config.yaml
n_layer: 11
d_model: 320
n_head: 5
n_kv_head: 5
head_dim: 64
d_mlp: 640
vocab_size: 8192
activation: "relu"
norm: "rmsnorm"
norm_place: "pre"
norm_eps: 1e-05
positions: "rope"
rope_base: 10000.0
rope_fraction: 1.0
qk_norm: false
attn_scale: 0.125
bias: "none"
tie_embeddings: false
parallel_block: false
init: "uniform"
init_std_qkv: 0.0273
init_std_o: 0.0339
init_std_up: 0.0391
init_std_down: 0.0391
optimizer: "soap_variant"
lr: 0.00927
lr_mult_qkv: 0.5
lr_head: 0.00462
grad_clip: 1.0
warmup_steps: 200
schedule: "wsd"
decay_fraction: 1.0
decay_shape: "pow"
final_lr_fraction: 0.05
batch_tokens: 65536
seq_len: 1024
doc_mask: true
train_tokens: 293100000
steps: 4473
dataset: "wikipedia_en"
Each number is 500 + 50 x the weight over its row's rms, rounded and kept within 0 to 999. Layers, rows and columns count from 0. Numbers have three digits each. The size before them is the row's rms in percent of the matrix's.

# layer 7 MLP up, 640x320, rms 0.0391, rows 539-639, columns 256-319
100:548531493520457528476515422478326367573434438471501474515481468486519531480518423606531550468559507566529534529555456483428521532459474574473487405536480458469461457465418465543441567610471522
093:497492481526465511566599424457464565556529576454556531520440559573513443416475482368641492393565524468432509534503416384541464467459499458594459559541436468481494478459507402423445466526458482
101:534480506474544448617464535446549522456491522523447587478468521540592468563470521551439496556502493459579587544538470590519552491593476510535502460455413489557561557458421543554455554492472556
092:397394449490475486567506532525501400464499512516506577407557535416545466608437480553446565447498467528448480484495506588496490497400460468452458502476459532405453540552446509525497438507482616
099:550571462493509431486530446503579509496342449529419460446506506449614442555557525597506493503492512516503510540554421471552469510595433516580431426536480496463531488527508495446491465522536505
101:531517463532535425514532514466438532464484617536507573464531506545522622438627431565482445417567569477476490591450526574502562506569503536452490466470441454431509574555603556541490494528478503
105:422460491325435596551554414470446509469519437491503450413464508452480471450446533526534534509460480578574525562503469537515616573504499467424541557618586578443490421477533445473462528547452541
105:519485573417525471548509554536436516433594444501433485569455549437613403572512425477482551444529623507531486493530560474501480389572585495533492419603510437530357534558459543461528589416483543
106:482551517589522520493479486538386516558546520493464551520486508533518500469489473451456468527409493581421484575529500533543564580398566546447557499549503438496475474531551469496468409453518389
091:496525475561442503584501576566545541480530460406569492513518467477496558601518524531517454458531549521512547503532520554523579621314576466520470510507489529486566452536556519482576486502539538
096:533446521603484443543519403488546453477522594531546487511373569562469444454553473523446558344443453531586470578502509580578511449578465518512445594547515487482442506522437545519451450574454508
095:574488485454453406520512453592469475429497501503488612478564445532495444510432501441495560506472434497562507523540481564556436522555472392451532397522512571486495511452563464533394496470539500
098:474424526497486548541408547483492422549515416572537520470524399508458580478454543582515577480430537523432482545503496511496503527447566406528511562521388441586583523522497615450426501539471444
107:483550468478518494429459487533489506596466401515488462508466574470545457477508472478490462571513568445470506494399583480443436486545483540483420493523561525579435502498420445534603487505453431
106:618467472427457588444495472475427537539442471423556498463473436478524517510568519600511477443512617537485550497500507517452541490534506596450512468462462532496485466430375555450474452533500475
098:554597546487561479547512536453486490495447509459460473503431531412410503568513439528525464446505545386501411453464502492366488527463516470567447545500483553546485554450487539554524559533423585
108:506432462489502511524509523553510589575461463527495556536501427529578468492484541565506442461450532575436494541517482436454446451478522556449486501434498518537468557491385495535456536460575433
101:373371452543484596476531501390512595495467556527519468503442438426546499545440505536585524492479544516569500515477561493431519494476553561517471528557451504500494408521575596477520580478536532
102:471508513473519446465584491544445426469578581460568375478511449448499490529459533497491493517459487546480580459457535518443520386441522493496517522475558496552557461490549475548521487445567515
103:461486451519612475448482459459431469541553519521514490498604518540507426516506448512428450456436439546558545559441421523491500485478561570421509514480363585540449464495470434407478442509521545
100:581542563596476520530512417461471535481525558481414566504409440524500507535550453499537487487477531457534490563450517556533517504446555450570561525559408452508500434514448433468518411527448575
096:511494564470499481478575563501447498354550537477529511468483554462455495467428494616509444487483431511506439508493444491470522413528443589437458559387432491494534461480468469506525531551463496
096:514515513480587495457461475514554528446500464462568486511422503573478479477484387473535441465493449518536518455474422400513451429450530571495552426561443543489418465487462598479559543494482578
097:475559499480484460510490527504597471532433487463485472513451502450436512481560472517413519467566476552530507516360408528541489570436573543584427467488557424451535473493463523518492536460444566
098:531540409482446533555555465490537422538521569480444497503516532496461456456524545414563448450508527504573485471556440513456546465472483549509490597534530472458490472487470426529474504377511486
111:487459494499566441497540412432478559604503550467447478582487556451544530430456464406408538361540579501450592550475470479514531410411539565479453529508493492377476409569523505535470454465470512
099:487475505484461571482455489493385555519560583517505580503505382550501459524524503641515589434548452534515458494426614526517503464516526485461459489498403491503454585452481574557487511571515463
104:456495496440549546550509601556445538519485500455496542522529452605508407492522486536542561546484521470481484448514648515494501482544453499605472501631515474593514396406570557519442467604451531
117:536473459482577533538562517478416555575469514488425470507534488530546544586495527537474515497529608512455473500482465466462517410502467572485499475494520473609479532448425534507521585537526346
101:511415510429451495505485414471455489487444472485464498474536467537608536555526511508496553500449598573494501530543512503517502521473448494463512520514532427498419551502500514418479485417576449
093:558462605558397563539427501573483457502458622486391457610518525462524463536502563469480547475454510470439468501544430575426492503527539462477524429419462551500549558591547563511417436495423484
107:474489479466545487386525436452400440454635489379439532527447536436521376456552448497475553522586492545534507502504392454419511401516521524557484470527413469494503514397408553511479545544494478
099:511534520526492497495451396491476500454440472455444509512542580430522546554485398537458489484499471540518501472574512472462491460527461589466519553573525429445565500517430447483476481531463543
099:532536435479458436526379567488537461441592454460433461491441505503486521423539485484470505453600484588473461512446546492433497487539548589538512540510513479503566551493448472509545543524507409
098:494437438481473493619425461465490413545499501496497576511542495460487485469494512525538460509462492477542503556446550510530565555515420462533455523405542596617489478525533513623506548478402491
102:459439496485500505566500438513596463479482565445500492523532575480487457525440483472509488502478528428558480558519471512602511537465599446471519522555478519464513435479493552498605469554458486
111:473562398485556445618481539463429425508526517478516494537477501497468473569525471488515514502438494478486489519510439534499445616538468537580511496506538462436392336477524514570574531426557547
091:498519445450508501490575449478497511516453579445509546521514411500506495498425498516464525471471552501451519412651487540558590463524477471528442422429531536577531519476571521533425496522519461
088:489465546478445496414531513453492442487549479558495542452530431502508474509533473452517466492505516476503547447484495458532474538524595522514474485490491459500512437434407526593487489574502430
108:432448544511480514424484500455458529511499493490475494528465388535516512402436487498485582457455508453477500564419452488517556463446509448507536543510480473514426532440456448434446562576491655
104:519564524546456516459434548462495576442562414582507494539489537536464500523484443445416504510532519445506476487473529547485527562542489523529573528519536454528485541550560500467411453512510518
115:384468533444503522563469497452510512436472443564406455445533534519512395512476506546544508505514464605593478518474509500463536497514452427486541588438431540453483475468533448503550397564570481
103:490554496427452447483506504532517520515478546530502555408434495466484438509486481469443606534522526394514552501528535485508436454497560492610475520494462538581465448574531528456526371547509575
101:456507583478487516471473511552565469406556480471557559574491526491461487415470453517552497533461542474615566412484507507479504471415451451482430502532595535450477438579514585525440472477505533
085:427445578543361425486419503564552493528513536440510525482569555471453508518487455495534425530443540510545566558484409500520532465460556483594466462560587496455521542459545519509560478426584478
099:419472442467532481550512532515532492491381557482504535541463525461532531551479492455527487663488493488517540442456578509499630477543520490456543432459499515484490543521504447481539544500505461
101:483563430562464524456463569459626411499430588453484538457516513560514465452504386552456442502443547479433471515536459492556514528506476510525513366525489647487560511554460537442534612489443478
100:597521590509528508503533498515431481555579520508436447531539524513550421471559517537496508414475522486432490489475465406455491502511549496493476453520484424617485536534472489600520478541592517
094:500551598366430520417554529435503496476462511508545532441489517546465466397534484552573559531453557562601512476491623503454463475442502469459427446583427505569469500538470611570458534525477543
093:462428516537503427510460534553564551476484490591438549487566447516547509414445486385460467453556468448505560409537472497495480551534501478425431437539560521417442593468510501512577498579541552
097:468518417544520490477400467512512580581543514497550468555511418575591476496574493406475511534439525565477528537465438516508465479487511551508455537516464503535459583493473523427513461516524497
105:460473539529472343536426469485491482460528362494631565533472543442454476428490519526454479490484510494523442468429500497535525538450566455468397506562467563524461454468560487524467483556427546
089:512507569434503427453514435393495443469556464604403527457504463413473446504502505469438514474462616515480486416510538365507446486572505519516569498511527465546490566514554449513444503557429470
110:537495504464507437556412500489479497511475507489549503519507503482555495503477438467573565446506486533494633465519532446467439492528522505569564542515483381575546443513406561488481473632474515
086:431489472562476438543437500459514508520508457506533459534543514470567508557537527516546464535514520511528574548549511519463488482480553492559514552478534400410517452459501547444508517516505531
102:588440576439463606527462462552447471493461516520451474518534460526505455491484476577513482499571561558482478559500407498463525559485436453474415513498464495534451566368495508493471556462496554
091:510491504529519483466429546511469472482454464533547481570510463462548586434570571559589493482377531551567487406429480583586557586451483546489482476496507516437565510503548429472507473566481436
103:492553617455495554459554500531435475479475638514513509561485508503519519476522500501482465452501490610576594521368517588511561437519569629573518498541486522492522419504451555428518442442409501
089:535470552451525457475554381497486510443424538470505485558425551513473461484441532496500452509563449532557514467570538545471432490466477478407499473482418509534493411504566578507558521492435501
109:460516513583514574471495465519535498420502433533449500435479502516536518570514526539520518535596534576452542484492512387462462490514471490528513518475457502556496537481517483496493488549432488
096:458516484450577565443519447515487490502541458509561521500475456549513470483420465557536503495534510524558532535477477541600558429557580531503444535441394520599432444527496570432531548524517513
095:523489544442503504503517586523441523436510504451487401530521578565532521558528479533524534416462592524506546595474432544472471459503536469460529466522500540458553520479470430521640477432471489
107:589575458435455468544534493551525517565466552511455532374507595476561369485538480542489379499544545431486507543506550505512449531496550470598537545480559430473510480404521376381467497508481488
097:522553430547449432541486538583452505461630495564508457485490557533426428406449506532449460522441496486469467492556510551489435513538503417403550571513503545544497520466437418501449413478569485
095:474543519560517576469461522399584485440505498495485547470425545479552550533552459485485489469512428497410486494545562562476524531534477403517442539584529565397458484423422529490564527522338488
095:555474573499518491496427528544482522541517562540514435508627521545507483425503485446497359522464552450465539458556567522479503554511484505526516510479602549494561505527471407496548420394452512
099:462606557493445433450544573516552487558525508527549545383528523474519559494465509530476454426442493488492500498459668471556531435596541490447440509493631500418426570494523474583504487551524599
110:538624511476521438534482521460516526425509517538388482561458593524500481615559503530495518432574549534458517522488561471547489615491492595582525487517538510547411551435533339567469540451492502
098:491495522567523545447516512467395504479590454547470579476488566467395491467494473513523496418572521511520538568502562554434529452463427560535474474490478480499384608508545530501503501439479445
100:560445500472529457524515475434437518526527496587543508416534607532485417525500465555480506586442493565526458451488570425505492501403467505614451481479438533551514568486506473491503572430489402
104:515545499511419559511597510570417524516477501448507441584429479487466450480578580526476603480461486549590516481447449419494522533482479497501401498618452466443421508496498480489471506510531451
106:570478469537497519490525451438378526594589512466475506570605453584489466648465546511465594495461421499392480476490490491502503511571613481398513452505475510528499512530526513500503536420490561
104:452484475493575487499494543462520503526540533510530551514483548599582479372480517505451496498557575516505535485468520560449525482448556525484433509491542503537580535426377565531431556379462440
110:542556454494457507592452506455392519504508534496451431401597548500456528537585510561581550479526545436508575389455453490574518537482512592525588539560529593502499549436456512479553445470461608
118:519598481498522553496501481486563494536522552530413515551493456526556402504547491516482639472484564499480508514484441526519502503412406563563484470526555423499443504508386468596445494460529443
095:578530465476517487502574427446497390519515508464457618437522569565508503527494570470553511451546536473516512461580585558464474476547502535426451480486496426577519493567454471445573554515540526
096:405535454587497483506520536487556458447551452551451525508404497523504429438492553526550477527487480474538515552518457548465490544447506528536478533578534459478501521446470457471530548499421547
108:556428556487547433444415476564447437430523445416535548603531516398507548490444405505504489545453517442382541550422531520513491419482419459537527510477600533545539523531531486544536553562546543
099:328439525491537606522435518470422567492445589481499447502449544568552461487509475495359448459440528454477491444561446526492507444512523517511405521507500564525502503557497431374452453536456437
096:478503526504471528548417547536399615579492513515486611459523516571556423425597460427528490477590473412401514477542499531502444472442465448538484421552520459456546463493433500598479544520398498
098:564576500492427470465521519574478493429484471443521506506469491557434469564521488530495486410454548559469435465473564484488513471453547498458504503496535504559538461450370491565441399492516509
102:460479431452572532542499476475458461461540633534550475504532503472472487532468481513638508490524508549447435506506492473459531511545508507449552564498433442514550375510523544561420435524452510
092:538538513521508419452473437494343429594596471430544577539473525474544443552525554500307520499521515509436576479525414495425537484570535488531574456474446532428454514481470501501483564576423493
108:566516486453491449519534510465558482521478503520496455555484523581662495581598566528431418547455607431547491651507508456491513512469524478540498512479558471531502499524475507534485497527509504
091:559518379486465507509510493579536530530557471559472516470566580454504481491605497499544464478525442491430515543389446488465474581524551484486440485513555559455521555526492498509451557480425509
099:447463460460522554483546503425487505456558414471482655469450461439401530548494511545484610543538590500513490501497473340507435462542423474459513506569480564451550495578504536609543478523484487
101:573517570493476449510545415416551543519416496489448470532460581502558525437476577555454514515632542518540511554562392558525504522546438512434566479456563481563466509531533390407526457480531545
097:533539623431410465461563435511463509446443531510530509514563553475471423595404484458553523424477443547522437507515384466458507436472492478475514545567486485460514535538547505590457530516501410
103:397459438540456574495587496415438501475579583543419458505515437375444440543527458453561527521440560496595519514539497518504475530486515497596489458532459502496450448475514525483505521466482426
100:410539546464647449515504545467435498486483490466491516433475522545575522453455561591540466545534455451458523578485557406421493471577481413506511496529600465501506595526467445552449491545465516
107:502507538386554483526472486438458416504526580474462514492464452559531458441387414487510607448447529514500541509498483435558544425516529471546475472483451645558492483585464533445459475540527497
099:534412468573501560506492544529499521600510478518450543504484506522579521541495596534532548444464478482440564525487484502449432573500481501467478462490417395537508531520423562492467495457496495
102:597537475515647547538567528493467510509501546473471451458431564483477453488394459484553550500503570425577569462492516501429502480512503519516535530671535528508513481473495493480565505572548523
094:443418516522463479528541537524477513440506565496458517537458505547485516581456497527446459400560507485464554557457546467376483479512511554450484516442499505518483505432444532522424539431472557
095:514470438502550508436516567514497465464539487500542521501489421426504505461484525479532395538545496453530492496462528493354419477511554501417467629547608526501504484617432549534565566518454480
099:510518444470507446506535560448488494553472546530508500498508433462600516581414539609472498500464552522533455510505565485491513488451522462438414504439488492497522460551486502561391478440529559
102:381468489518486551477467509538455469530478474547455454528591507466479453492475592496429524494547492449484488454426503542426529569533468537554547538478551452513442579536426447447542471453436525
099:447530443480507519502495573473439423554562626510576333510507480423545486539453532522481485578512491424504510459568479514424538524479446574402522456479521535480500546528474447439503473539466416
090:510467439504603380495564487531530441515423471475444529532533484488456533579483500501591442554511483453515520601489543432425449560574505481496540526417544506513541471459461427633528499484533559
105:528530448404416549530566483556419492489525547553531476599551543532488435475478388532536383459488591542570498497452411512508527528484480459501559472524526540527457509535453563488490534512554427
105:549582516565472491524485634425515545483529528493489500448504472502438431505491521589410501407519507458563518478574463490547511509527492476464527385431500602597565502442516608473487550533519475
# layer 7 MLP down (transposed), 640x320, rms 0.0391, rows 539-639, columns 256-319
108:551441504500539400556522484613639458434502569482531400532495460446448508565427581409406573462499579471502493497495531506515508447631522435550465485577578577508495561485486430557529458501545483
092:537605566454514459495460466558555437517441397507478428519488431546564603472472562606500555550466474491561476539559575503469466539581558561460518470502501507580507502566432531525608448394602395
113:542478489446427441474589541545594536531385484409501588585484565456448523446493533473484433491521485433485488579470603516492442541463478496489478496491513484533528451611491548523484492451449452
086:527590578555451539408484433578544524617536523549459510508393466513618517553503490459441521513466553503501592529586610426507425529430501480486545524486434497552439532548442552452540602533552359
103:496509470501488512472524522509555473528581511476542472459496544499524518446542431500385518476488559532483528503447570413474492573481498530490467520415555522489495447501457473530610467512489476
097:469519600457429531537467568507565454546461396490423463514497461513471469429408521524554546510427457521600506423556478465454480488548522497469511513588518586555569533522460459450590451431482479
110:495501525427593464483469555554502535467382513490466545505643548598566394457501468544493413554547509449557474406528409560437457435514499505568573443447552576586536464538584489483516474453413517
123:469557486553491426483510553504478522562573558495468475461486474576537456500517458518454591450512550489367507477518472442430580454512553543477484469517482490509469546563496499427516540504502594
108:464433465437531455627439563513511505522542449448611422466531506541391499461473458475505544525465525483496521497482572537550481493458475463548422424489551507467425504578497464455483593521490537
093:435486421506534440536493413460465469485514530549412466457549516540539483554461554532462530450435414440534559566477493528544572463624516505439481456550537528430455610425446426552483481512519515
101:524524518427543520476572608471491503571512458454540456457645428569532467507413507473586423565506576531418508451506481420477459533489513567585559400425468540479445390475612518567439536558443486
099:453490502471550465458496514429511485536521432536515453440461574528494532533551534542438421468538573537454523542470472458371523443491480497507463529556611452473479495554479432556564532505508549
101:418544526570493434457502551526591616506504357455471475565465616545499404612535546515431464451545483508518476524478502536494550527542480546432418509575533539453464506469468475412426537487519527
110:495493448500459505421552518549506520507502487537452548533469563530476507435524546457558478534567489518479568405494582431486492597521574519491485490518564561426619569524526418519580490498420584
107:507510502480499494524476512485527440522491470495548476522468490450598483498443523541445472543505450445572480541503524529584466557453454586569464582564517532558513507508522515505418544463536424
109:508471519517516510493467467451498508498513504537436562426465484502554493397498586532524508472532526501495536526544517566435471518547561413470486460378467599453534561587591452611423494575540506
130:443382433505492599418508549456554399525502525479482462488605536584489550410510484602493526442460511471592411486479441538548470485438599558447424552514525504534484557482431480550455440561551431
095:593543452484514509500511536508522475502489408518438482483490606448495502452519472531491488459540480448384558545583478468499447542578574403485551481457501500439537534536410421533536577474463516
101:431510522475562534543476496504634525532545423512443469595507489510540493504459532514416569538554490428530537611496481425407420540516519573404438413423517549441510516521387484477460449571450507
095:484541491488449476536479573530575596580471470479547511449433522493461521421429526514465534544518516494474479518429543509487548462518539529578392467444542416448491507411447499519549524527573465
107:490518521383508485514510465485493514575522464561475453367470545458555515426538570526544473507466534572459512493530544485470446436560488536490442537468611505408595526480479481574550564479488446
104:508496534532465561511525561507445439620412508507511502477452540526544553546379429493532496489529458409532451537499517528551421491513502430474495567498424591545473431515422483460535543586482463
096:410478501429507512544489575487497470468470521461473539497615506498542560414523490449481487444513470532600500570531577652439555534509517476505467548455651511542522490559514408493546511452441502
090:564450528432437611517478577515463520528518525556381543490478567533530485550420463530576535452457411448463523471446491452461493396522480605486546508633509503568431423444534510476502512346603459
092:485507555566478521578521490429445469569522488418549544553406505513417501516498458489454488638440564489435486498436487430500497530530529460514439436575482504534483570519518552529501467624478508
110:510500516533508559484510484478537470407501540510493495464528539505591604531512583437486521453449471490546477533564507523538454508399474455475457563515552467532447520473511530405414499559518502
102:488503451444481493443590517530556523453480422430463478504497559389505527420434484548510518562539384474526596499464446572566511513559425453419517519450451503441510448526487450442475444432462478
101:497518478551582561501473518466473457549482483530534468413531491461389566499486582496525459486539437569517529558452480469500458478529550477481607519468468434547501531559529520470440519472494486
142:452454396511460503441468478584495400591512462501463505510552473533511500454444487551511484441467466500677504513555487474463529529506515514458495516508447548528549470536416412505516465500513476
094:536517452501494590543499521569565577474517588514455530495544549392460392547542556594549561574461481443499525397464440540464488501501531517561522517508454524479523538478503490537550498599407494
093:408411484469608542558507492427504488548475450537531489433504505568545449466514445487471516528587381526531556482522544496588579559498486494617532527460494410554565447439393432519547452483563532
114:500434565570493536457477440463508547474470372512584510484571531486435539632585421454501453553516482473447390507501573446505537456499487494453486517566531539515493579489475426500498493536497458
097:432505484448474622506530560488557481498509593528494461473524523545400548456431526512504530491419492512524568546470546507483525570454519447481513535487541515527425418575454559601518476427576422
101:447435530495576612548566499591478493548441508468566550596577483466403473603579520555589489547482553449612543502520485497527551533527493412548418497469427511541521412554488475525414549576504478
101:613544492423452508395554571431537564353513432463582451503480571552486571509475476518457499528478485512485523522522499506419458510442541595498535470543413476430407422541454474438583453522504544
107:468518581467440391490555590489376488484491504440459426536427554483495505476514505447454475488491528515535485507409462408461525498481490441425520540474428542545510517512564516466490361467525519
110:487573526512498491458544568528448595477528527435509503524521513507466520579440457481499455488502476481514499505514618491527506517445502418512498476549494493468464498472497524568465477396481529
091:540512529514504479559508609601563496578438456474481508551542532543500484546526547429495486534453479462536490619423482482503488552519482500485495500592488492493462466518505491466530474471467574
082:494594546534545498425540413400513331478496444437497455528472489571568537489474541452458443527507522499444473449444527499560519543426545512502445532444485514417428592491505491395559469546568536
108:525545503429480494561561508499450530534460526503539496459435543463506447540471503572558437641463409550532408455572503458498544559564391455436490410499437486499537446549538455480383494403438447
103:437409507511463471530584492547544365531516477438490480464460408525543534390499538612572500379414454450493466618491479487489410502442510476462429527544540546386494428445501517528571570505429481
110:465536480370528524531523468583564525411473533537504548517612493459525500496472542519522546469503381458519476549516519647556526462560501415481449475425510512487535508543562484552409480534528528
103:602408515541521582519453440595455544540431540557505550558429362545550485523468423491497586471456446453496479465412510491520502485511461547480499487470467499543491525474555481440457491569480491
101:530426442545544399454521509490495474512401432571528384459482444532496432474534433567426471470540478559468515526457506476520572499585513542506601481535474548488474497497559483559442473501434463
086:577545519484622498411574455482521485439496487536478501549441523521541530494436501511474560513529480458507500421506550511518596521444472565415505546505415458551481525533485509533471470465513484
097:555498491469476560439577519479482527584508508480500462446566518429412488533444582506510490519499506402575538518498441478528485522566503517499562516418501530520396500557482535507361601482549493
103:528480528509572528496474522550459553540648501502525508491571486446495459489517538450598579449597470472526462540428507476458455501500508503470531528435494478519495519453497444551458409511494557
103:490402382426455421489516578509480483579522457546501549503560515611488498510531455541424499446417474514603540569477510431463488484435440436430502566471496561471470451500401516458490500570404499
099:525439554431377595613538456506525456503473500538458444507504533416503508517463519526472441556520578500527549466438500496420559468596495526565501540476516531439546553547441505395552450471463476
093:507561532505484535453521443510492515423506572503537400419472552530502526578533595504413500435548485458605480523508477628532560481424506540532589520542481542508524451587504443449424458470504525
094:491573486441464523590563515539517496500442547504440499485590574474428413487484578631672574461509502426387581478456574509449539583510520510496518450430586499433528493559557480544506544510492589
098:554446585436618601538552528548575518561441598563515486418540549520463402525516472608489439558502501423560497485467488550550529451466487484532437515369556473525645540455504497542510513578496444
085:583460426436473534510513482517517471488585551494459539463460499511590452538449508523565510441431522476599463549425571453550473438446557481514510564422553567485479479491445578577498513523512499
108:477469482444528509511486506504515538465608443534542504437489465527488536490487519524587536521533457554536441532524481521474417528565482488506442479456473435451577395566450466488458523415492557
094:516532470565547558527658481542485461547497567506509538487484359539518455504478432514431446538556460506515513494506472450460485529489515471440525538525422518523472486497481451557518517480492524
100:428488425519575497478435476427531571487584552548523491475503492541485380470434468585509478502456439539441544477536508510500481537521437513445555548545513463506478489615489521587465573549494458
092:516534579541526399455497526451444489566460538573456469531483439486573490489481456424455432481517503515463493612415588385415445461450603477464444518506535504488483508480531454507527520447442591
096:480509353504460415534485570477519547414495376407408559457496462494524530542502600494570456510513473511439478525553435407455494513548440363454497454501421507432550498524502455493493557473483586
093:429518402540491513447466475481457406576538549524490503454517396569543489454364467516513546461472521511470470500381559446520492429476637489544653521547529405429521478474498413380430538520490437
098:510516492423518442484484546444462458432372511502478585457523516522542457408556494507444533436609471478552449514498472523495490478529486571483490495499476532459451511544538540520533525473549499
100:575446661502569533511492570391465493557512483442479414502414547559546516504533496415537365547465457500497486568530475497526505475462437510491516475655644616477562519433490534499418528532532480
103:531502555532480527529533445556581470502584497556506504386486430466498509504499589462579573627524507495511479495463575481489518502491488506560496436462481512539503472553450473529394533443429469
105:468442574556506498533501487524562522442537463435484522510488524439478641516460486466461555444456471521520468521512513558550428506470534563422509461513472419575579512578480487513598437420599488
100:557494626475531472480480579487528398484401546487545496533574483487504490513516552388470551458499473404508501571420489461548471506304486447447512502511512510465500512524447524525445544503523493
095:502448440472499490439498527561540446528548438441624494531589564447466546573475553546506467473532540474555487485520497470533430452466522525432511464514499519586523508620502481516450499456556555
097:438561503586518457445572384536595580411467544424445468588433494576594432531541434473412606548447450538550440549467498563491572536504463472524537473528426472475445580505460566581450566453549523
096:548427504492552532507418477521445552483507540555481512476566541572433587521470442435575607581494502527479575492470475452537500540481478543423564448491413428631504473523523460466483568571509449
096:494396483537466606499512498540529489531509518474554511450474485483478511482463409468496511609514458574540523439523459463430515447516456476401399486438472503540495504545425681540560379474506467
104:497489443615503553524519551459516467488459513459494560483418462421481550526525443512461504529530579574506487418481490473560584488474417458501390410475498543554463582471463447485472474527471493
112:469530536471521479573502558459503514579464418486476538498563421490510547503585527569530560493420454549475452468482556516449459459473438439510576468530449499489446530538517481506462568503463557
098:508476457558588518494525403534516578413494540567440526464409530416498437475438445567542466446546478469420535519559441553629412420560506562534573456433503506551352485462546507477474518551493533
104:513510563562511441578512588539560448491587526522577470578485569467499566450438536492482426504515509505558517530498430578531486568384441520610367626549538528521575580441573493548449491475470416
103:557513558546469433490474505504526447419534490585488456431580520420458445553447481559564501507529503510436379488570509460527506500512424540504545593531443500518513475570535488523609489551534509
100:486491534526501545446526580540619491498547495551528526619415401506441419517381442487488451590472493579444438586503529604438523483500498440453450477512499487538503472547512569483503485512500367
118:477505449511549440474480534465508487450465487422454506504537490482474591511585425423529510439511569487526525547539615534509436526563539540505526505452515603594411503464495606411509568513458466
099:487490524551523437522491482557472580490496488466467418440566527355426604516503547521482492450456490581505479544396472449501449480543562498461520448512569566458527494473520455503413451501524565
104:408572485495506516557548468471447429486530547445489496506524479545369441586438500553386513520431519486535500446422424561553515429478454455439529520548471457546431528416529469564634532505557555
107:492549569534421558514580499512494497454534556549546567465414513518533471536536447490419507589553567542442528483560532402569523584517490508455450455582461489417520429460524496515518467592474348
098:575525568548506386539534519531550375558581455548552496482457452429501562515484510493568558468555496493546572474454444523516508503527493498510546532458433448528601454393597567544555458483528524
092:470388480507505468448491570523563516522539525556507494467550482469415570460481562471496513464498470407510579435555513494531476543558580518441530508432540528563497516533537493515482478457498475
094:485476632520495467469474404432565544589478487467490543428582530481520479446536485437466544482528550535495641513521492541481537547563477497452520513513509510484413522558486470484501480534452566
095:438375594448535500480555475445474438505502464500465503448509461509442495594550563440421490455372493502494561509485454632458461434510384595501440530545501641568563542471480490559557601430497502
095:514504486471446514556476511478574488470505551612514446512458593488532383510522419462569446464499539489497369542469530544494547473493493513422478569520549518456577516503515405441494477444573553
101:496431544439483435554484555501534395473467441503486528465591511486496485483479397441495449499538527452534454501535495481437523579472439515484488466505538570450554457490454473535534528576481477
093:433539523513482473450451496494509454472523542486572503503442398586548508547387451524451436453448576536558464518522556498624505483477509496461570537505443471557499487588457426520500456412511509
094:457512541407467475487549444552470456506448543489531409485537579447484483532524490453469462499410492552562443513459490528436495462441491577554545450484497420595394594467471518451459467553485526
104:501543515498517557526542484531495572601482404423517442535546482501533516487551510512539500412488524466484512491520553500508491535533484451570407570616436463471504452444446579473484466496540521
103:473520487546484449559553451463513484535483512422491435412519483449491580482548443505545509566526460415448540550486588435491446520539499517519585420468524510460456508526458468534461511542362580
103:609552457531574454449512564500502591522419492488531480540524527494500508479484507486533463498537545426475576436447509476486490426525464374369543426479524399525585480514515508533512480554540597
104:462459479560475512506496475447548526487515442482442462507461512430487461527378499509443617479493476475469498441476554443626503488504488528406490497452469529507544421534548494529412525526458456
107:534534557486456487594452481517534515549533487489501525511468563473525499514552451545460449516509555477601495524455463546468458454569578368535517577552584517455515544499537434548548534479435451
110:573429509431490449532587518452513417526456573533489507551442558528482481563510553505360539477440519461585506461442435494529444445446503629428436495483523606561429530481568504386512580606591490
100:468437532499473517537488579619529545520474461423569571570516443467555480483513491513556467531472541540557414614489492540553479607506457470456603523457423552456418572498587507433577511410489591
098:462550472520558399526473484514562452470501398510488544478588525445433501461614414524540457543462521479517470469507526441574556434403407389545538501580332455471511532445529511538569431492514466
099:483515563424497490518500494513516515517489578480528552507520499545518502522529466502611516488534455552503499423519499486492551530581565432501526468499546545498487505455537477559435483521596479
097:489433499488474497519609472533580526411465517480536564410501551478442487593504476506610476628569546538393500481602604452506524456507421505467510482488531438458554530498508469458463505522579502
093:483524420440566483478474437535529541517506542536563523522494534562558532585538435476484529514507517517534510602535482566528517381576502569516502490612524477507489504604460456509413449488566542
092:543432537523526538555459437552486596415450531536536536533483509568501530426569521592491631547539513623515501533437579505494575498513493490571483523493459461569490461498565462502541461482498606
087:504516555493431559542411529578434560509547494587510417476483544447549457409426424586531508389544540564456472433573567469489564488568505560551487501643435487589462532611479526482463431442421424
102:363488514464527463527417531447562494556486481469577489477401480489551489476535618488541565554482408548380510420581614472455458479555472462518505470471423468486570556565466506496510573505455469
098:459494430446536553546529436624445465457451445534554463561450468499517478597480361497594467557546492492408488503488486491397435505470480474478528582555570493569531505590493430564550508465477464